From a checkpoint of a small transformer trained on Wikipedia: 17.9M parameters.
Each number is 500 + 50 x the weight over the matrix's rms, rounded and kept within 0 to 999. Layers, rows and columns count from 0. Numbers have three digits each.

# layer 12 MLP down (transposed), 1536x256, rms 0.21, rows 222-247, columns 0-127
585516523447465555549406510461555493567547494500502450404488564461543411520525459431405483576536457505475455525505510538554496538493508570465482479395550461486519467531416453452453538470387435486419553481593514434476451547550435508441409487492484514540466498461476531592527438578607472557477533544410526391562438477524443528523425501484589439512673474445561458485628547476462545536502
515470440531505561461517452451461437518439580495474496522535511493497506498489476518459516521557560510548528509543533452508471525507471465540536533527521437477489533479535384524532505484516479474434475482511512524448563468453542512499555542467462521524508449524554589465523470497582473484508543417470566534506428487530486468430487529519514575510478477559581453447445495539481513493527
460545483496576502503558518495595481505525439522524544487491472484498512482549505440425493458479577484439533440487414514477422577501464368570442449510512423541470526480530473582529575526525470520515580491453493492614504525546514517434468558494527545530477516536510509527482452465455486409549563475497527511568511452510517524492449576468536514610529458500480560523405504494516531438463
562540556560562418488536504459518432601523568486511464517484540502603514549528539490556536576530571496476504488491506420451509569512586544480604503476480463531524570488544499434524465496512399436556573474438431573480468504524594416518531485581508537531413578540576569523535465390569512531568511498503541506565447493545502540413561474524473475525554483514507447538410457518511438511394
509457468524470434445450500482529526485536413461479532541490517542611509542530468509480451493500414453413537569553492482411442562507459550453397537494484503507434531537490513455557483621504469455430459464480547454506511488381528489503549442554506407514444474478491442500473551503502467552462541542456568447503489501479458478527545511557574593476495586326471504558510460532536626518580
521525609518492467537483577439451539523569545483489478460541499404580580499503482428591511428569530464478474442551498463453459479487457515529547509456389529473479462513544441532511497496438554568548449523466552367518483574453463469477372483516405541509540498559441485528540459433615473525532535435540562478517555577466442478532576429480534431560488501431446541446377506461528472545550
554493610577457585542492506557520449450513589546575521508549460513540485491479459450502494528511522472528486504506539509509431497507581528500475597532461605538598482504548585546396501428574562486485446482481507526519443521408549519497465525506533494431499480492491491540578476482538570554508440497529481568526502475458501589534511460494533534510539531555431537566441539437459542533543
424520461498575493496550500503415455557477555558433506467491498496555447461580500504533556434531518546542560459556524513497560458496498488387541523575469438507426480462544511462542584576558605540528534565459540458569609536544497516386578451598477525521440522497472555512428487483567478560536509433475526447490531498563505533508453449527440522488522492473513528503363554404577462493518
445499538526497574521557438502600517387433460484476475562609480595524542528487548445498479577522512543439561498330482526515403499477498460486512489371514482490583414508447598513536486400430615560518495529443518476510536500505555546458405537484473486546501426509487438467530436537438496494436502498463526574463573524515430477460459631535543465492505564565472485512609583564551473526508
494469524534397418462516573521524480480536527460428538463471462539543484493470517460468478468512476446565559436569511556533473497528596463570363607406445568472487565512584466483483482390401463505545487489551573545474441487501407590563551580420421482469542484512617434460496456479534439556525649408501566443484603439467422579472547499537496477498427455442420481523461460449564521544536
538555490506511382423487493532527522444512455486512551537505502461422438548549524490546544462524471576431514457500515468487533569558514508611421502485435520543569461446489582485504545562429475453473603522507601423550490478523503542471576588497512509535525478441396572501490515569530362456436464438472550507471507474526534529475502535506472461535428465493535553473570491529497513473475
442497412448437484509436443475567498520480450560461602528511493503592523552468523532471495483523461527528500556483500508449491487480583457497481421507508547484501506472543484524448503526459531472428506376576444504501466530448466399542414539544441479452574568610448494499530459449523553459526485516643448514470506434433539463514526469551501578422482476484469533476531506480552576504554
483587517481569531398535517419455461484499462558492507484388599523501409553474438496550456397432468473493453495449458525486478555496453474506474476481528509494523507475534442480495464422422471473517539512508490491483541543506504566500476548493484493566580557485484489536461543473486508482588488480504493520466487469448503512490595506437632628537492485462535468495531538595462528500547
454509563431525498441396420484492554502430521373496562474476559476423464437603481499516470453494554560469493482439572500426558515533536550454496453462557492529536592451541469507503518492495528537477491506419448535500526492495518510424574612468517481528458495522564442469560612484505459496471464413463502530450499434496473444482463499458439464635461476456470505464577498458448561490395
462489580433426530453466476478447384593561387486477498522534464488465536546550448503560491468514501489527532492628506508484406539520551496579553485416464514605521451500532513535548493476428514562588468465520470464511534501613498550425434515506507492520388553534502473506471534594458424464470406512510492505513428526445617557534511479503519527554480475544545483508514559572414500540466
513478421480420528486524554404544631495488491470457516544518497586442451464491537429486489469471522586449458421494541489503525458524499491546520584533481566543604446600537393532453392546531464545396490580492528467486472485545515557442561535580490531494456482558483526484559353563567545589511441482435508483464538528474474577561481527427428506488401559494486517533519515491493463511441
524471488329538530484540515569557454493546481496516541455424542457496478467381498454541554474594442526490595525420450514450517509507539501528449523442604463478622456490473544456487510567548509468471470530512399468549552488528526523445468467470531588490483475479360550490485432447555527473499505454565513533520459472548545553480468523529552523517532500559569474509542468493566455523483
479549472509455610449463534624568400535439558468517564475522489479588450483546600518522531515491489441477519473463442520503534548451515541522501430472535469531534501493445466514556594581544525366516449454490529461382445543468569484494551521390492543451572516406467444656465469436418501481539504486536585474407512364460565530514479488425503381563520425477433466485462458514509464484500
519545483429540510440509507560493449521524442456446503525512425470506481541521571374513438467460491497562467444439516433505422515518515485400518541492447456537404436560479624542488480585642539520603523510552536472508462372506541538461577578588532559446469458482537493550425481537461538534510457462447449530453398501511498507416547575518552520561472568516601445511521519472476495502557
469397568518549470452447411522443468571542480497518543498447557512516562516586524489510498448471490520483478454410514543485404504545533392600445523419601423530459492538424444506526530453520615519548501557437537545525439525461520464449592522467423536460483395488462511549502440494454424521491501484398511464538496510463490492551477478473430404490515479485414486540557563542510514521548
482551523485563521586525440494465442498533546484450495488470461488444507408519548513420501632517527567542604579522432555485395600391396516409499464509469567597482544547439546525593503463562461573509536514492519471544433546512494454466489533547529505530495538475475486450449558484471526450460405565497512494552485485472541489567467406476599426521562588388484540527512493442567563456538
529520519518487520500522431480532521392497506487540482397469536523590547475528485453455517512453485477483467583380520504446526477576389554486466496524523410616527495490410478638568446429636459559439567462453475439477484447577504494559494493550573567471518452529572482452484526494446502448511582526469501561483476468574476521478524488542475475492517599538546475449490484465533530591509
440515535558519499522488478403508509510467531530561575533516476499482425519545474446488492558487545482596502449484469506483546503547558630561484514463427574502539489472481573544507402508502438464532559451352564513357479494480498473560500478496485456461447444484572582495457473486547534531421467581524486524447475484544471565497510447472472410510566515559527424628495501584524532448474
599369487554433534519568519440464483445540621556436577526523538483642509493467523493498561514550409492639411562478458479555448481465576438520547479456482523446470485531554535517438382504548609581545523492569465490471466516506504510546571491558497438456477428491474541469461492465492514449509387485389559477485546545492523451524517416500517514484482450409535547488375455507626469517594
508458485527520482420490520438456399623550505448533475553494484610410468507458432529595473532529460668521553575526456488439563482526505523442495521442462538448457585426443585427515486418460491389516465511462476584521601547449529499498431481550479472524441429597536511520454528518420454510601403545525606506572549508547418515503474540493559455524537556523473479403526507436468509484420
505527525524566541563493519546542531524517508479428546544493477551536500517568534569442528521443442422452528413585595395463456440508463485526434553425514510549491488451526514476441422529499483495614445501490466481455463459486531572493442493537534446524470551538540415476565556514455490501507442407453479516504503441539492547495496492486527466548476533579513485486453543595551491449562
# layer 12 MLP up, 1536x256, rms 0.192, rows 223-247, columns 0-127
503557489455535588458524511497481575491433456404495471461426525583525487493546395502577515557531520433445581433508525571430447537431482543552547608428438512532552501473402430506455510494504546482588569486486484516449496562483438502476587491532542491448484442482451402519513505432447516468523538497457461416462564490634422494541415497667476500434456508459461435473488431542439472461466
498419420522406553521446513434489501530509489476513541555544476538491470551547474515551532558478502512506486489511584472480531467519462592443472521470454520460550429493487569467551410453529530517482452507453412505414435503454472488485523572592533459419530458482466511509474541440522563610552446583439532562557604453468452597501555458453555458520385523468594441445542462545476506545489
562551482536400479552476527578446564537472426509564465429459441434464436489469502517513451459475522454416548512527491562555605463542405456473544467570497483489509540507496542602439456560442590438489510545483539557511508520477536510527531529537564473480603501454472458493533536547477554433486470547533543490589520509527514408557394542549539516535505403574416509490605513532609567511497
450595455516544528539486541500497566564436541450548583421571475387559472402524412500471483461621535476482485513532533605507572386396488521420546493479374469466548471527476447518500434502529541452540472553493563538504466495463515559554474509450516526465500565483520487518481429421521477484551487493461421491473529491518495497496483572497447510484422490584509571475489409542509389506552
461470590500516488488476451455442424428434431598570471469528492580478431457520492575494486358476501514529505493475459455571414558555513508516421533398540479466625520477510592511449593507559472451524527564531473498509499428498496478474517457485459501476531410402515581541467491456425389440470490439572387596500539438485553472493631448464452521560526535608485458525440556600440446514455
573571525535532529433569521413479502476539544546505419504470470455440549536498577498557524442482591526468553561479497467458556501441518504425494501410456439501450464574489512537571483555386481395476509495467469560540451514498573524505521493515519461495467556470456492423511509446500499492522511474406574546462499518539497575480512519550532504503569471563416428514546589538524480550502
587513514465456499512496450585515420393512507437551509488510582434487480522431477480643484463562405429372531485546539522499415551545499447489477526548450512511547474545561486519502416468439521495530583587459521569433537473489423510517461549500473452468480508518476462546511434451470472547489480518515485466500566506470456661488497523530471519433571490442494508542419496517476385503541
519471476441438460527537460486556479481520547519581601504565510482482588408504444497474458523488481454483580512490384457497542536583445530584494665441583590435543455450499534342549479529524556543524457477516474504552578420500517486447437453575458440476536547375452547443471576482503484512576530442494506520544551485619456584530441498531544424405533531471530484481482477552483554487522
508593466451564434431458412504436524560452425544510413516474530531467508486487486529510475457425501446478464409519561551524487435525592462409529588496472466425493475523587531500394532525397456493386469475540444422511537469281471517521525514454483476478539586478482527551492512575499447464571508448455569477547574463469466504452440603479513566547472475516488466401509395494488552483518
457481491534494560515472456436361502564388530516486492450575491510489523525522587456528483471453505457508426473505479475560566395438530511460569378599467485447348606490509453487441314489559476508525483453478500545431491528499481428446503459478527445412561547591501416497399394475449512442550489442492399506475519527376470446501532474491437496578507548484583439479582566487449523523438
604486558492541515420436508562507499470419496491526616449512417528574496439544510402545411499538440501538553432532539579412457420565555539505518529428452541423426508542456527559444405487502506504493465428456530508562467512550543393465425497480523556597499545412528496548503440530444564519538533499519518466537528433518396507453504552456564514521519452548474503496514489491455479596445
462563503544491475504592524409557462503476612482542479511414599558452449464552528492499515500533477572466516510425420472550470338492425535527477447483486458536444490471528431476482527393519470507487468385490519474514477496404465597499547501494614506519448580452449456484488534514537460516534413426491535470458545547525543492544454540409497501550460426606522451540551542498518550457526
513435496450428457501402618501535470524514526549497566448539498555473544515433494516469558490562498550354541522521543420493431495594492485448494439519499558514464437511480554541448398465466575495472477567498493504472411553459417466516432609534455529491503455436432564497484495527505382464511507543555540433485532470520580500559493479483521534564486497546516502497515504433524541543495
474500513574418515637428421523447513469451471503508647434400519499399553473490568520391583493582434542454475533440539498499480465447531477502456482544516449450411522533511437524463555484477576571481536504553476466449473544441501491490454461489486495607600483482487506567560465540383537421552512462523525551512487470486463435504512531475556469510559530514483499554504455464585510563488
451449490496458482560578454439526537466492430529554479490505576504498453471401550494542491552475568462490391521574432519541524450498522432467516445548462484543429513540545460494498529550520481638505444497468481537441469508514545540524529450513472554522495480441463479457564543448441487546530575475538429563538482507619447539466472458474496566439557567517522510543442500445565462523534
494462542548473536361433469553510554480478499482495447516451492569465458350567459437494472605469475456455488507585540489502551569503491523451524461414516492535460498482554496513584486449533493578490543493530468452455508576502444493429484579480474540575568517546522464511532479479450437442464433358435494499487430444429472431502506581564465513494459537502529438524489457496537451518495
461507529459521396528456544516459620556494537554486464488508542508503589530510576429412485464386419590541516439574650513484503436547489505492516504515491504459565421450533500497467556547411506426532511490496445522541495534471485539564451423522532521540602593495557509397536479467471556465548567537513414477501484622396468524412484506520507462455421586511546442471510502478484548528404
520435496525451461451536526499477483514502490512453460472534605476582496420540423481457526501520534464485561517567556410531502462447496475568520449619444412471397491408468457498557556471393507503519540379465420504464466500465555447509513468524525491489461485533584437507543489406543435358476518550495532501499500473478394515470549437517403488447461502574459566432427514417545504540477
458503527362489496489464454558424511450543416500530559436530541481440467468533601423561431537549458457399460412523519517512374542492535482522440612364545451570503398538432463351485466444565558527457517485492513481457483458556641458476593400481506477512557457454394481541505403539489616510452509536453537481451473562518528497536514522468483563460543414471565483487481440483450449482552
531540441567433500501491535468503493422526502482473519462477407601543478553469492492455456509491457349466489538491433543404529421542521474548467434356493449567451531393481510530419486526425522460474500497551500560510522568516440517429530455473542495438581512524502470574518539472541523468550493557523538510505426419451441497571534451564416520450405449430524463499459552468463474460526
387500464528531510543552516405485533458398470463506505579455426526449485552481513555460470482561475539519559441537553608450456507480476496505456577458477452502453486464466543476498518539494438347468488517495445481513498577442414462453433421541500473485523534418427424519516530498492586484519468536523499437497485522531438547521459595454569409576566420568529546485509436538597507409414
414472511463504513497456510599515494538428469506430497491579539508431501544509510454488566503476497526509538496517535471515499534464491486517428550541468425496575435508571465535498578455529455521576422423394490462561484448491481435557475424574568480451520431466512447600470570614496486528470519536547499571510543571474479540526452492440504513530442473516465511430559531438521504518553
443512496445494554429563465513498518440567455479507601519415481500519476436591423431543548538604491529561530507469521454451562523435465512491476468444472414474476398448470483481396438538468521475483516465427524439425355531573510522503437533472477604539500435519429410497506585443614510587490396349586423465497510557554521441497503430466497505477568561495522505456535487428534561480404
428481463616590558533493476397555454495403568427495433456460457464511425496524491541565483413454468475418524476592460452460529520474431487485453533522479464494481462509494583513561567409486421509469483466439485539426548461498488455543559495542470427573472562536538475463572513475558599581495493513546530485432483453556525447489540495530462459464465595572528508515546452378427487574504
469459518508567457525481514470539517521504480515428574550545476424487464508528507453441499460531491561546579493494498535534516450517529438389494512518461423496501590443432519485511523451499564480537545469580444475487446490466430431465496531441589523555515495527392535470437490443579607406538603560511467556476507493460535421520536458511440461572472444536482534486547489511449531480498